config = dict(
    n_head=14,
    n_kv_head=14,
    activation='swiglu',
    rope_base=10000.0,
    rope_fraction=1.0,
    attn_scale=0.177,
    tie_embeddings=False,
    init_std_o=0.0,
    lr_mult_o=2.0,
    beta1=0.93,
    warmup_steps=200,
    schedule='wsd',
    final_lr_fraction=0.0,
    doc_mask=True,
)
Each number is 128 + 32 x the weight over its row's rms, rounded and kept within 0 to 255. Layers, rows and columns count from 0. Numbers have three digits each. The size before them is the row's rms in percent of the matrix's.

# q: layer 2 attention query, 448x224, rms 0.148, rows 40-67, columns 112-223
# k: layer 2 attention key, 448x224, rms 0.15, rows 40-67, columns 112-223
# v: layer 2 attention value, 448x224, rms 0.15, rows 32-63, columns 112-223
# o: layer 2 attention output (transposed), 448x224, rms 0.131, rows 32-63, columns 112-223
q40 109:059129102099148089108119107142155125104130120103142134144113139205087150178135086046112109128137192140126129171126125073063084118151115118087072176072091112129143167110129115113052134083134156122169100227117128101108106140125112173122122120151167186076093127116090101155166140146106100131134124115151052128070131138129154166133092104151
k40 120:149173143132115139104201111149074169113145135129152124111118144130125137122168092177085104107173108200110119168166197105144119106164104108132116129160166082155115117136113165132111167122130131148053130102116133161076148140175111097142079128129159136135087165093186098131091128087101117118090138132111152141142191105096085164085065165124
q41 098:165089115098129193094121097137184107099132101107165173142098089136105109133163172151106119143130119120150120165125116126092125119110106108134082133104132135168062129099084062070114073137083151087101087118130170158108148110133125169106093155147113190143065114125091077093115093141115123124056125076088113144146159098159107118152167132106
k41 079:146176130097175099143167093089129120138117144163170119069086100081101138126178189118093146120212185194086140109128126094146124119148069131081173177129094139172143190152120129125141128112128151127099152116176111115066111079114151150226086102074146149151108138153160114100066146104132152110162103085117101149148175140105125159127038161098
q42 102:156134075120103172126129169093091208122109131160077122167168100129114109124132058118154147186132117067066187117154181160180140194122174121090166157092123180089144152098157154110059181129102120073167150134181082108156145129161156152172109112077151069115162152125134151124182135088091141099122144136101117102118156122146151140115147161131
k42 101:148118097145114110147122142120154122154146128137071102093106118115133133101114167034083141118194130095182064103132118121095164129122141121049117156095145096086156113136171145073154114079172097138141129155116118135097100123052131146151093141098120123114162150222098061094158158111153104186108163068198171117108121113077168124120097124137
q43 110:149167109075121089156097145112068146180090091128144154100137152127128102064138133184082136127100120117138112122146144089112157095076161055140158090125109147095150177157097139124131165144146095140155137179084115141153157109133117082118111107129116102135118155077204141162123118175147135100104062120174113154166127107128062104150160122185
k43 120:141104059150100159105168117148138150084161110150139119160086162119123136127082120156076118146091115160114080099142122170178135149198154096075088111141148186090138118099159151143154083148075154172096164153139164117142062163146095123068160135164195173149111115083131147146074098173141136161177136098104142165142134104125140104122075090106
q44 108:092086160203133209158132123170154088171162117114125124178077132082057172093102110084101148122097155184141079112104118126167142172073142106092111143118146087121098156129157110118183095078119120117110124207107179161163092121124121115103146089130196110113092135161136092142140058130129185164118161141089121151128084134102118104152138113156
k44 114:126135169133164112089105153124109116102098167147160156153183112030116104110173116160116141116142136065151145074115126137145078117194140103148141114139117220132142135111128093129076134129177138118125155099107183100132130084084138114159184129174085136096138139147083167133115154132114124121121121105113115103095135180113100111129171110107
q45 117:134090128130071103188157098079173140176124130093165090155130089111147116156092116084088129115111133191162132097138144112137154200128145149126114153104149084110144135133095052135169104162145140108140135210089126138177162091085134118081101146145203090144166166174133074039130106189141132179135119112158102132109093094119106066123169146114
k45 121:120147167119145124139123205141080152113127175152103158122139094087114133127153071119124087187092120066167099080056075143177091136193164142123124123097123140131150120156124149172175130117076172186094146196135192135191107097082048125080159089142130101098108149135078123137136152071146108107157112112116123102097140099137134150157152129109
q46 106:117029108110113097147123142154123158095175135135144155147095119167125176175101129147125105145139089115161114157069133125121069151143133121123136108109093094167163149113110093126096151118132144112115078146155177134141140153146117081082164152124122136143071129158127105108129103172118083109050128114132186083146121143092045220108120103085
k46 120:177160168140108098125137143127154083146143123163171174119135204128149167120155073117143140068157134152098149116181174104103121127170172120122104096166161108175130101089141141174152112136050156092159134143118136149148207082095120125126129161189173143124125148102089177127113108125113130092181108154120125133131089182165102088135194117110
q47 125:115095117149147114128157153137170158136186034099167102145115066155105079151130083138032127112103119101101149190150188141167150138137147121130154178038134145122153153111132111166116140133107125124133144151166152095113149100137110082135117102076116099076206128106202087166174123121116108107182127097122142176140115109153132121082140125106
k47 120:167111112148099143180088180140146110158104120168145150081065099096180133096101163075099081125087130086176104181106044127115163142128188114116169060087109078103121107092159138089106110150132088107130088169140161148116063135087139165079098141092107094080129152155128072102111158158155088147128097143127163095158135084133095102079128092103
q48 082:094137106149126133127136105155095094101096138104128146133124145123120137147144105106122166088142143105133111137081116142095148115137143107077117110122116075144148145089128091214090111075114098123166151078128111121093152141199175128137146143094159132085131107159087151082106117105149078101103113131114099094152120130163196131145075091155
k48 085:061150150164151134123129085113168109181160147128154144168120126194212134120171153118187092082136186185146142195153196107137095106126108109136134175151068113072096104130111146089101154170149065135145090157117160117097145074090174125092115175098116156117065119124144109105116109099146132093108118130130150081153122125119152082113180177130
q49 098:053133144143130138113131100194167119143165125094150164127080129138123144142123165079105119114149127076110130139163149116110177064116092096128132167183137107138105158154064152127162087187078157144124112123090127052097117098116086164129087084125125176133106131112178066146153122147171161100154143075195155116169169132121093123120159095070
k49 092:140112120081089175099158158117136110102124132161124156114165152169134112111114115047115111174075108121161140168125176119140129116099199184127113172101135094162138073174191133066146162136100080121132126167066114169067129174091138123076160138157148093150109092136104110148170104129157139099141164109156156169182102047110138123075143124156
q50 099:105140165109142150117125145137153157115073175127177146161144154078142128101163146208133143184116120167138084122084141149115145102186129117135097087177116138120102119127100149110136119158104110112124144165086163077146125115163144170126161102114142181120106102099100114184096134202117135098162129106132094089140101186145129108155174116100
k50 098:095084124122113083150136103132207081125169146114141102116197132127131103112026093140199132148174121164109064115121150127127177148050148153141101110133126126126156170161044119076131079099147137132177129164121118205140123114115182104105192145139159156153147132061134112137135085159117132155139131193095109099067151163142180122169155159153
q51 099:123113185108140142130141112182173082143139159067162153121092099109130150126137135120166193153130059095199124124157143075076189103102089076162181190146147144108143140142108139122150105169126195117114128105087192099118148100099075121103120129146096162121115132130178073109136150133204128152174124092151170125186158129152175089132165128070
k51 084:087137138147134128137122154121133085146102116148114149162081128122200128099149212108062124119121068104200174152124046139157048110133145109100180117118134177128145092111125049164180094140116120154158159129124080133086100171150126156095132116182061123126076099139131099124156107181111141115128157166119118165160134101117144086124170106155
q52 092:059111152126110157114169154147133148126205212110162148088100135134151104105098084068110128133124049116168080168091124180097144102112108059129161105141161159160180092192114138133146098140098150155089126108135118130148136072099092127111125160100128168120141137161156110110124134118180104117075157076102144118194163091108087126097195036115
k52 090:138134111119104137150130172127186083183067140187165131124121051150150140113148189100089153086067167138196086099188099089091134147116157119096102110087106155121148118119127108146219092141157090095176123208121132133174122098145166153151080148146207127148135144161105113126161100166115112203172116129171075157095080082096114092111143104118
q53 114:115140156151070131114141069132089088105178127127111137165114147136122114113115102144123158103190122104150131150167140146125144141138111117132143092136129211145116152173129129124178030148086171176127114127098147093165196090099107108088135136143179111130108148187128093076111144104189160151187159105170181122191126092142183105151203111074
k53 118:138134088085156096125151135199141141133127102145106146152080086116118090149185170158088112160100104086095141084079097127132033094144062109105092092123095195137144089109183138197162182098149135120043149130185194090140099112147074127138132168152081191134133112158109137176133109133071115066111140101140117161116120166144138141137103126114
q54 093:078098122174091196091185134152172129092180078094144148075118122132126179119121100104133165138179101151129154132159168147176153111102091145129128164108157149155148157175117110138149113158083109161116154153081157111134155083139049188037106139103107107080146090142169076112082113131130139121117113134129119167194122150116135117115134082077
k54 090:139137091151130167100088126132104108156101130150171098096088027116155126112158165092080101104109200120167107111125107121142135165147156146156125179107095123150167123100167200167243161138177130128093097170168113123129062164128108133131086155103121118143134137170142106077119097153099170139181119141140151140176082132146108109121102138152
q55 105:173128084094165148133111118096063112132080131091136139155125150091086091114123159116121113173106113096156082091116082073117096075158123076097158156082144096104119139063132110154104122128150117098091098098175116175135033129113128044156117102114096161190116178107093158127123127138162167103097104107138120131151129096126165142128123143173
k55 095:122133119138112120167172163142162117081134148162115130124157182084147116130112111152100091183164112162064138128140175166146153126149099137092140085167132178086091177105083111160104089111086124137138095147096193143085186111126176080148138055135146132121143093153108112107134187067156152082119157088130111113120156168159095119121118089107
q56 109:113135149105096149158112115159152109112151041149087112131150104162112120092156108076065151127111073136093207133046101151166179128109158204094151103109157179102084135102089100114173137120084150178154131140107135107171123144142056099140119118194183111137141135131118081112102129102114136117093060148091063175141161098101114101136145088142
k56 099:123109120157127149130120162141103068169111083089110121157023089154162147144116137150140113135026121105097118088113121109081098133103114123107083070144100118107122127113200141107113113172129119112112102137136148088125120162137127163101125152104108152124105098164079145115141136111092110114128116134122139109135158115095080079134089043064
q57 097:059120110116162065132096116188115099117169152093081135139089153127151139173067106081093095152172125177057137157154099121139161120111130204141118144131125095095118143131132101110102185090139128170152114183073112094097107151095166143167087155165161088153140127105094118110181125059137100155135190196189155060097057125151162112129126090138
k57 102:151203150109121123155169102154103165108191142051088122153133160151063141083169098158126111158143131137151131184096105142137118105169122152179147109110170049136157111143079156104109125150171131137109116116154162136129081122128110087116136069117099147084106170102182135132128141089111099124100084140114127135123191113114138184136093093110
q58 106:083150162126128147161151108117126152147121125105187183164143140145128152099116125055098158125112140070068152169121175103132122120117134133126138203140148126083158142125142123202130135087148100116119137142090149131145095069129142118157181088116038140137163173084149114102197143153105169163146110129119134116061136105040186114126151151112
k58 117:142122108125210142103113147163163137103149173144191138154182103079186116092118140109080073140151169122183103094171162116120100117117191132093123158132130177118110075175126136135147127134130152199103187093087191163083165135144164103148141152133220115062136115127091090155124104094156133109127141094117110066102112100155128113119142103158
q59 124:171087204116098085128086091136159114154073147152183099167083100178109154132153098178135079146091148171182168115073143135114121177132115075131110120084084132088145157148114151107149184126110142143160111134089135129106149091101113146072128101146110181143093151162120192088106144143139102155094125125172076087148164127109071150136151107125
k59 122:102125119138138110102160144095127115156126130135090167098161213115089183106110125150136166145156058180144107069138125173181128155161173123114093177118092192128196106143166125221159077153089124126097121135114122170139137124090095100136104113136151151139140093125119127130136118112172153136164117113164122164108104150069128144155137160066
q60 096:158143137077113117150124083129147214163061099111140099136104154114121098109139061178103192141133158124111156137136158091102102122112135155156125095148163184095134184102136124166116141122117128166171050167097099107168123069116129099113167178112069089178173155115123126134143108096170089142133085165136132143145119115121143158144110105117
k60 108:186112103149110145074120143164188102143116101156147131120102194131120170120094060096140094079130108204151034101153144156054105167081173076125131127105172115079130079129169163097145126134088133152070134137148129153104154069160131173141152095160165116141095122113128084120086117159099169099125125119121153125140082078190118083120153127097
q61 121:130149109125106085112128156133104117129121129207135096124156124125185162137091117126230183175181154117105090083137144066089142164112105155121123084136107109123153162066134127136132154094129135152159142123106180188190126118061141096120187155102097091123120125144134142148078091122180069144144087155156147154161098144128114145133137091151
k61 114:150128124167124073093151095136136128091167135108101114129134107150022098144084120197094148128079095152135139159170106146131110142153150100126126082115148129132127116100159163154133161147065205098153118187186161096147140144114114123075136094183109140119097130140120156145129139175121101145131187115077132145106072167138136142088096113141
q62 117:081081137154096184115147157122135139127153080123086119146167134159135114174098192100127067163096134152142113136102100178092095086123119124100082163089138106197136099104151075146125138160163135087069131143180125172032129131143132092192084165107059113123204107144170190137158136108127128146109169131109196108083117199142125107142084168094
k62 115:140124134104103096158139145075155139165090158138203170106128101187177059171166127148148097102142212038165169142123152105176157125128134141162187125147115118092092149099141118122151145081119136129124141150092037116152142121149136124123078136149171153132197131135087120114104151136145148134134108135193121062081086129132122115163155130123
q63 111:141139119154111113143098157100086142131131105098112115123135159092132106145121159145233108120092098141145149129208159096113134111135126115110133060099110144109161145155126113141132115158044109128158085135091170101101181098070102109147107125158088168128111173150077139191160126181144132126167137149186158149131116064165150079137138161060
k63 114:168170118143140179167144138084139146126082094139087135091092144056149136099151103124060160137115094150107104195094104155091080110115099162139170137094069126111139125112163190178111108138137148102122124150195088111145132155170179137105113109137158146122135143140099135104130093208219097092114144136162169113175128138127128132144143123098
v32 113:097125108140069149088147120131125112149114111114210071136099100125193131125145133142122115151130184108102190121124079167155125128161085062185118124129111158097078121114110121100170125160061105155120081081106088110163153097162169186082172163057077166108094113145130158174167100150125091146131112141110159126195097063127091135173149085130
o32 109:136138138116195132099141192087078125084155110121143085137158093151143192139098135085115087231089082079151105122145122080146091166108129139193134084133127163190157156123125106140157164153114140091068152120146146105068140090121121079117141180070122138154122135124122161105091132182099114062115151136120122129161102104104117184097136152158
v33 109:128122150122138155104099116119137140166100160158126224154083183084146117082141170163106078163075148151113056136116136102093197156068075093176108136089219160131112129170141149119137209181176101129112123101156133056078106064186081128143110149099051148115077150123121125128088136137106095145131159117133105155137151111177142122138168074108
o33 105:111193123097140136132119167116101156090143127092163136131163191102199134162095087139131095132090130072136160056153172185136117138151155150147187164130123130071149124066139093137139118125114133105111117197086076132122116105123132118191119104162100122167098126107110111073170156106116146139140113103146199092153098185099158167158194139201
v34 107:135119096116067164106071109130158118146086125095131125139151077161163064131148102108141171087031124094111124108124169122121189118140126167180079143149133115112061093081147136115095102154101099068121115156133060121156162134161072175108192119155164147146126160151141166072124082098143174118136099109083093126140133132204108132149188169225
o34 104:109150163118138146059059079182099157079142143101092193143124143146100137138114164127181109181073140132049149091043172086120084058062171104094105140112131109109114141192125095149167100100143120134101109156105083129087108128154126165146094088115158104178113133066159163105140183124148126161121149147085165163135158108169083091135120189103
v35 110:108171147125114187176120104106147126080115155134083099153182101127120125149128110103186092123173127083164174045161174199078126141139130162191120108207100136132140170100100148156110098109083086084122139128149172105076105122207108068132098161121121095146131104100140034093134116077122127116151150128100114123093118096193137154173083106140
o35 110:126117123151161189077112089134172167171150110169029095171142153099142094137132079104109132154113096152150113133118177151117139142133089092112059116119094177139086105138165096147114096132122157129141143151154214130173143154087118169115129142119229124110144114098109123091163164138163125084111122101170145147104086124106149113090170099123
v36 111:168172133096139183141174121101148109129117111153127131146096164108103091073115170141083164146131084146095203093107068142122157062116186122137151096138102140117127087146079127132119117139181107167101150048110159095137080134113148146085082117097099230096127089083172123117098119109114065168091104094082114123144108092074095123109161117112
o36 117:195041127146154137114143132124105117157158185120134110109085151147143101149153134127182177113171101134181098173101153084079138145121154187197088137187086189130167150099114120120109163107161141102153158138123082090102127083112086092123157145118080116147149144159117173178172154102190185141073146122125152104161133136089170162112117152116
v37 111:112153154184094145091168139094066140135088152130143162127170141158085062108091115121133129154052128096115123158173124165153170180200150133129026138139103111127169094179157145160115198151169116149132099129120130114139083158147110171154147142153138115116161166180151132142129121123158105126106144100080132147125116094151139145150147157123
o37 111:149096079114091087144120145122082142093139130198084173122114129177130166100138126149160145199096120154174124086175149103119165124092176174074093119141155157042084168144170121110154141131145071124171117155146050105104139055181167159145163140087079167163130129101121162124112124148162116138155111100097116163173186127188172109087168103149
v38 104:095091113166142086134136171140125146197143135101102132115060133074115116094196143095091154128151189124151115106130166202135126146151175173100163127119146120107128168036083145115140094103110156099079105109161088084139159163150142146132090102178130120136152093120141128103116117089130149179074137064089146111060141190085084132161133170139
o38 102:155145159142145184171130147092081167136145111132143093156135088122060137101125101161121149141130080162101092147113125141120138050090127105169089191137132093110127154163123137147104122139166064151129107170084110162139135150122131117130086130161191166095134132133103110129151063082084156138131088152114125133097121126159099119123101114065
v39 108:101154121179100042153073168114086110096158151176164108118144150133082104068140183151099160130176120089074131064195188170115206168070163106128159118167085101167135120112113171128131161109152103129099098090095144124144150082148132161138117152181164106115134136154139183110095115139113134100145089099171151124086133101181164118136092101141
o39 107:138078126129078149119106164121200108149068158142064153147134109127125143150147150098140105176126175171158091121148084143120144146128096146138182148133112113165120087158108131064128135155196175123168103139118118096144167165141107149123115143136114117144108135159062109121148095101075139128121159169096054102172097186134060178132160119126
v40 115:189120113155142153104106078119093191115116099143153167126132112116101110046185117170151180158102160081176089137117142158163072088154127144122144167096100099118143080169121110091167169082111097144166179144203138106179085160081142123126164140152102143095215143121162095140107129114165148141122035124132148113097103166111143061124126135088
o40 108:147132098143108103157110132133127064086095100135105153104160134068160179069150134134183085050148167123104089148099151141125132136094122130148145116128146131086168125151166169183135115117104109143102114174119123122089080124180103136081115148188089154135111115159088127126110098088139176106126184113142051135096119099120123115118112099121
v41 103:110172054133115115064107107072073165141137081140112097102121141124116089099117128131208089159111136153109100154182139192132111105112137059084086128126132105104106106102112115121179164050034083133109103134182109143083099168145075139091092127086108063092150171085130112090166155112140130146109160107159145160144152085146147092091144144109
o41 105:156130130123107112103100086142175120122155131122148170147170151136139165099185091127107125100131110145115089121147080139140140130169139106120146088105094119128160113112190086087152142139137153121095146103185090052061124171132123120171127170121163171126097131144076147132143096109106144113156124136161095118158083167128148042134144114167
v42 111:118087120114156094161163167057098161089118114154100108166147134136176119140113137109065171126125105085148147119072181152156149144153111177113149129176146103148119115165167070106111153149145059153133145118132155173110107134119127102114149111144202153124132136092110100105104141127094138139102109102115146182062088149097119082157141101110
o42 104:154114153140076140091167092171156117113108130139146098137162155159152088134059128150189154141142132158148126133146155114190091093072084167120087133130187167149125105177164112038132101163115151181171119122129149111134096076149133124127109169182134075136129122140115099112115124071126138126125086142113148051116097080165175159100099081151
v43 100:086123147154103184152153142138149106127163139104106107060103171178100153152125120159130135121137203146078122085100154168159095165111117114103103145126162141131178109062132150139125149135116120117199187084145129150146102125138106099151140121121190201119148142162122111065118132169062137083166132056159082127125108143092221136102159154097
o43 106:153089142098121127103147122194116160139112138102163113081175139169122029185113111117135140067076102115100179132156110120133143090155169142149141126084156162097107142150108119151143171187097140180089058141108114116131131103164056106153138095111099141121155182092116080159098146132155046185178058163129068139119093140112139142149139128105
v44 115:142157118090154095085085114128150120145134111116162172105124107066167125109158115035133135129074152112161126151128028099134110082176137155140100160123186140152128140168148088104120113120128142109065124177134098114103122137127127153149185118053084114104113088084091135106137101073205103146122128112097131120145102100137123183093120118084
o44 113:167151086130151121118146134116069100135174131157109127121069137077108141128162114158137071152091140079132086193096163095122161136069115068132165116162108202089151143143101162148142102122170135119151129074115103134131110138107165088130139147105070118162152146106161141094203116120124152117166142129169136145084140127168106182193144101089
v45 115:133165181141133086069147120151209134121101103146139142137141157132104070128101129181155170166154137105102075040115114140112132119152168117117083087092104114116121144065128140190157133114133197078126195131162131133136108102056121148136116161179119103129156099159097076116096100114140095117130119141161143160105177179144135090199122077148
o45 111:156105138166134106111177093106107152111102170105132065121083172145143115067090118148122110111088156203152145189113117143156156120118136097084181135160140126130131155145116085170058109095109109101128141139093156142074159163152128131071110071151146143128144125130130101115125157183144089136152142135160104122156143122078192122133110166096
v46 104:146125135160153141141147172134122133099156193155093129173129169135152123123108163056159155123158108159137161142153119119141143133093147120113211078131119093146142097143168094116114171058163128132080155172122106084136145057165114052101118169101099162123163105121206102179110091099127092123208142118149130171166095179027105114078161171080
o46 106:133099142069114133155089110142148153170120119107101056139170115066092104190126131180123193108130102070100113137120117105140150131120140110085144103154120180084103159085161118100107107117152205104126145135143156072126157137179128203103146163149111091123090079156130128186144081101142050183130128131161137085138117101140111170144121117165
v47 121:140121160127091119117145149117128074188158122135121147106151128103123033143079141088182167137138128133154096126143137144114141151155155151098171114131131099141173169127119104084150096125158136205147143185132172147183186116149114145124161063167072057146089128138101151090108136139109096133179161088158135173173163146066115132144098222113
o47 109:118169146060203135120156129143103082137112016119102072134127085123067137067165152140160165075142101224163098148156052085126113133117166129134131137089101119105078161124108159111169109145078125140156111139138130074117186135122140157123103153073106092130102173170159126141156172154164168103135075135112105141109079142121141164151141109122
v48 104:170109112107058190106181165132139103101135066089184142133127120194160119117102143099138196147126121131097111147124135155070158099145115161138164089200148101097112111072111150147143121113173137107168138118172154071096081135146112173124093120125149126116155191108101120106136157132097100090196141146160081136100106090137137119101155074074
o48 105:135143167144121129133152142121091119143133102108128126142185119098108160056110111145113113136123134115178094081131141078183166175134159127122095093107104106113093123154161074080255115131102168125108105087071118076160131163114128120099119132152087103146165151117127122136149100137118102109099130104124086146160186105102141134139187115112
v49 113:132211115112138130096112123105073173132106068136120110124111172139101128120165131140144103149182133072111093186106131173133099130171123105197114159092133196091125145127162118173095126089138094106091088090122164122155127081122105143134103092118152127205140061126187129086135097118117156074133129105159154127106145076132107096141125109131
o49 108:137087140140187106190162120101117138152171162154141107132182108111132156042152121125099162160127155084161163158098141123146093156134124126105080114119140042048123122090163161130111183141130165128135191174134109126165103135088160114146084178100102172120063138111096128106073160150137156118140186128111087125187056148047157157124102087128
v50 103:073108151133199137105062123100100144119124149112101173144110124112148144105191117118120162130131137132023092116085077127167124093147112125177156117158180119153122156106133122112141129216106082179132213122147119137076101142086121152151172139141119104148151096083128100129078143110157108056148099153156098133106130100083106145104171163102
o50 103:107126060119072092188161171149145149054132148122128131072133164163150131191148093139149074192098178087109152150098099130164108101120160088079164102108157140098202133124104177161128121059047143145126163067075127199143134127125071129107126097062157131126092131129140120129124132143128154191145191151122171122133167079139165129131149112136
v51 106:099109149153123138159162126093189111180119095162118145091116111139126129085145174142103065153087157140127141138112124089100093117173142130156174098143146154090177147158141138135117149102175147128072171088128116083136104143108155178169078124150140145101114093104154134075107128190108100140067113184136128113112170174069167144097114114140
o51 112:134090140104107075112093137139090125109109141156091138160136128092178107114169149160164173147168099124128141140111110114128104090147145072071122101087119092205110121080095127189126158097120182110057098196087133167224154108093128123116141091124136187168123135131124149161097135160156164122159126134129167059192102141124166156187090136158
v52 115:128109081116067129113147164089097132118103086167149103128124143049161169057159122140083089143122131109181166112126085160114164100113121127142140182138105107080054147143095129117172121114129116122088134143087132102076103156113095175114115127182147116149156088078088103125181130110147134098149073139132118102145066114097190155109122110064
o52 108:149160113097098155149187081116122089075136131090167112100066072133121147139101124124168125152081161104099102120098100119168140112090127099102036078186103154148116166137135154087107171103172180175160130135092143154144154137086115066166144084091073120120119157175133126093088098105165122152113136113105114111117165161090131127088140113229
v53 112:147157149093143098107087107124171086176125122178118128131186097119166071105155116140095130111183199085158084145098174140142161083205129109120090145165156146067097180104123141113087120124146109107112147118073171107155108127142138105163117137056075134134163162132168130139116126107074151156115128077109145096082124207121088151118080147154
o53 109:077083124115148083092146127101151118186161143173122133062128177060121115124114106091174102164066056138175158106099077098100136128151110057097093089119167073172131194152127154138134141132156107139150128165176147111105155110083136170133089151134107142131142133142103110155100165166129158127150165133177169097130150144111174053133118110152
v54 101:148145184103118150146106204162093158121099172139123155102145162103135182124162161120102153127063144115056169138158086158114083084156170159125165127199113144127135090174063151138152110189104125154135082091111150125122142115152135179070169169138152183156136065184128147135127121148147092125089067169107158136112062163062157099118144036149
o54 108:177146033129135138138169132128151105074135157138130113147090134068124160116101146131176158131110100128152149138158136054112083124127174110128071117113147147119191167084125129135091199072177135160146080142092149115114091144176124135176199086158135138114122099134099142149094134176139147103114081071164090154098137128135094193125121129114
v55 118:128201182115135104123137105120120080129146059114103121105133146120130047118083078127165137138140133076173117082109137137130133066185140089171150167105147127099179127127098093122135157119104163147140130127166105144159129205156069125051060054172103103138149065133131142153159157169067133108041155131188133133125142140122083120088132131130
o55 114:121095097166126104113155153086126185156162162187092155171161096127161132102134142138142171115128165190041099159137125174118125122108131134122084102114146135124149148166106179147098192167078172131051158124118119087158073103099133162125114118062167091107097112101108103081159144165111127093091116147175139090121131140070155100141117142116
v56 104:164128151133119155118130120099077200125149074131140111141078146149116092158092100086108182143106062152142137158075077151145159112184115144106108170060078130145136167116081068103090080093145156156087146149127127172141111101098115129108149099176139089110101111170123125159139110076119142162109131130175202133087106210075050149092097132105
o56 102:099155147126183154114117172145077110082105113088098105083133144112132141116130126145124194063176197149117125118163140080118108118113128092080046153141119091110192093180096150126123164194104115080117170135105093089134120119159198094165133109112144185137116072222122169164131155148125123138118115115158123149105190168173126136122105102067
v57 104:081174135118122099128160180049124093145109162060124118109139162145128102183201170101103161173136097108100133155159134085101153151151106109123119165181193130118148155097101152140152110153127091121165130146184149086098119097147079141145112144079128130198133107057149155122096117121107107125076151083160169172107127098154116186046140101097
o57 112:071140112151232159175156144115136104105101121132171084090126147076084156164164172139126134186123130144160158125148136132132133135111184142129094124185125175052159089124124099147184121131141105164157144133123100116188123077043146128085080169129129139138168149109122119156106154121124171164132080138087099133131117105090133109119123156132
v58 112:135111156090164117173087112074152145129122161133143151135075185051158157195111115075098192140197147100109163125135097141144155157166162120116076150127112138147115156136110104111124080200153133104124117186074102123157136181120117091063156207176105131121114107131052148170131187132118117056145204092125124094158101093130118137093157127148
o58 108:134087068151135146117124129072145107117133151180159148166143091165136103111141123105110143142080083142113177105154086105092181075112176143109110129090127113105083110153087181074164202108137106097128178182128124101185151139113083097158213142117121090046101118100144123139153143150139167113095097100163154121102180129131156139128100085141
v59 112:209107105156131152140172163080090118127098098086129090116162164145132154038106152106138122114159124118138168093128080227148074136121136101061180129157033156117159116132151106068090102089086119104105164135113159099139115194089107092127047137154107103120119145144117078103137129115159113139112105114094116094115120148110145087109116121148
o59 110:133144132137117103126060130178115172117173110154136112130136004135134094152126114165127159090113161139192121150126080166152143167152126135110103108182107150127102137118151112107094145119108119082104127179137148142153090122130079152052169125129232200093107134120177110176080143144154115127155135114123131149111137089141111080164196088136
v60 103:157133130150127137122159141157133128099118087094133056069087144062088148143108074138116179120111101125159124082130197129142090114117155119056105099160092119153176129132075142102128069113133123154137165108117045108163135168146122153176158138184128182120064154100127080139140095140150136138112094130143116103121116215142120112095136121102
o60 104:115149118145125155104135133143158203141117074123120166111134123169152118149085198137152133162178090112132139187189144156152123117123174167180122110085111123114143133101085097141057137137137105127118093111135120128135108080132120116082118097114144185084184083133183135096158089012097102110186100143106063168136137148220138138148102136144
v61 111:154179056138179096187135177124147161107111120119088080138134196190092128183110083158063141120132119104209111168119112187119121140123120139122193174134056172135128117163135145138156115168150127054069079098097170095164152103123113146114143120213186146158100143123087132124140130169119135105172105104150173132097100099172181131128155104132
o61 101:104069150078118098084064082173145143140159165150114134094154027127148101120178139098191151104149175175099133108109128137149132112117121094093096090162206092093125078073078074098115146129092085173150161151145157109115117130133144132143142145124104175130067126137128091120074067156075144121073184140122135082119125122097101125124138113122
v62 108:173142114109079186094182142122148151117129114126151132097158187125080190118178163153119149142150207175157164171170149134124126110116175084189107255079102132117178164109143128097121063152099069123192163124130121129113134126160117171112110130136144133124163139108139086167143091147198143134114075162112112145132092099143121156094115120121
o62 100:103144160116106083110166063107069153064174088164112140089104105148149100146125174173167115171163115102115107141099149088071166162155173182180095076096101125068178070169138137171135126126146130147149123099104148154137148115094149116137125159168110162113136116176163127104087127136179073133094154153112091135151107099058085081157162142133
v63 108:045113128135135138112114151122098141175153105129135195092108161127119112170125126092172110130208164106136120072143110153101105096184096132094121155151135125121191134134157171109123133142103127065104117094125155095156129103126121184134155186142118159104139126159087136115141112195054154155095103129096145162047142192143151111127088101154
o63 111:126147117159115147093112210072093123141124118137115131152126110115100183041150100096114114111098123151138134153145075132117133175126119134112113138135182104146091087100161127091149107158137111149136071171072130103125170152100093096110098050075197143148175104143128100151082107125073137136163138143188106129121171140132114156158136140078
q64 107:140100161118193108165125057107191072126131095125178129123066110164094152112065108178167141100136104081146231149114146125075136139167103073148102140114099112129136170134104073077109149132139223110097128187119127128193105084140104131134124125135084102107134170153125107136111151106182101108127105108084099117131108114127135144140116182125
k64 109:095157114165104160087106165128085160176129144117082134095136153133160166129121115119090184108111105193093118126153117178113156122111085133094099166145145199131135138154085129119125094169153129126176134143136198123168159101176180118153077109129122188148132177115108122155157082071117095117156160195134141169133194140106108121150083130176
q65 113:188181070093063170120132121135193128138140162079109101114144139088152141139146124096089142175149219120123123134105141153149096187118094162108116096149106084148101143149101170189134093082136104086112122126111147168142121090097099101174110133085134101109105160173127172165089073123079168115137105148093161104128154138111146099121123113114
k65 102:085094110089156121142150116127159119083127118127128114171127141082094086101127119111102149120151107214106160122112161121147047116163195113123127111096118060090148172110173122141121220136118123072096118091100144187101117183118110142105155117086126117105104071160159155106117146134162121089077159104148136080124078064187136133106168069124
q66 123:163159033133070186104120150110136123102151153111150147122152087151159094133082118090085137148196188133159108116102135156142131166101117138120101079127123084100133098151144150159122106093148150093122124156122109181123161081129192113153138131114173090087147189160098131153102098153092133094141127135078149120084132164081145156177127125160
k66 098:154075112112105089111194159090125108110142151086132151170078090081135145087086098148083166178138082194144146136144139121131149069187176158157200116081156160131187168207120120125113188155159120141120093079110166121128078134096120146093150085133146109121142150127105164172113180160221109110128170122121131078144118117151105109170136115101
q67 101:115121170135150128169105130162099055107146080149091133129137113105085114118131110146071094139141081153227153102102131135135096127114123056113142179123132165103131093143139078118033144161124116091175110114145104095127136114117158174142135166100079067102161174108126138129108163109111148126160152083102074110099099115121150172109173203187
k67 108:113125129160095116071154129091141128119175091147122106078119108121108112128078132117036181154123123136140124157119144175119087179134074136105161087136149154147181119144111112116140117137117171177171097100118159149163088108169161149123158122131191163092162116097112161152155146052186118088143180172108093118118170079160161157145118112112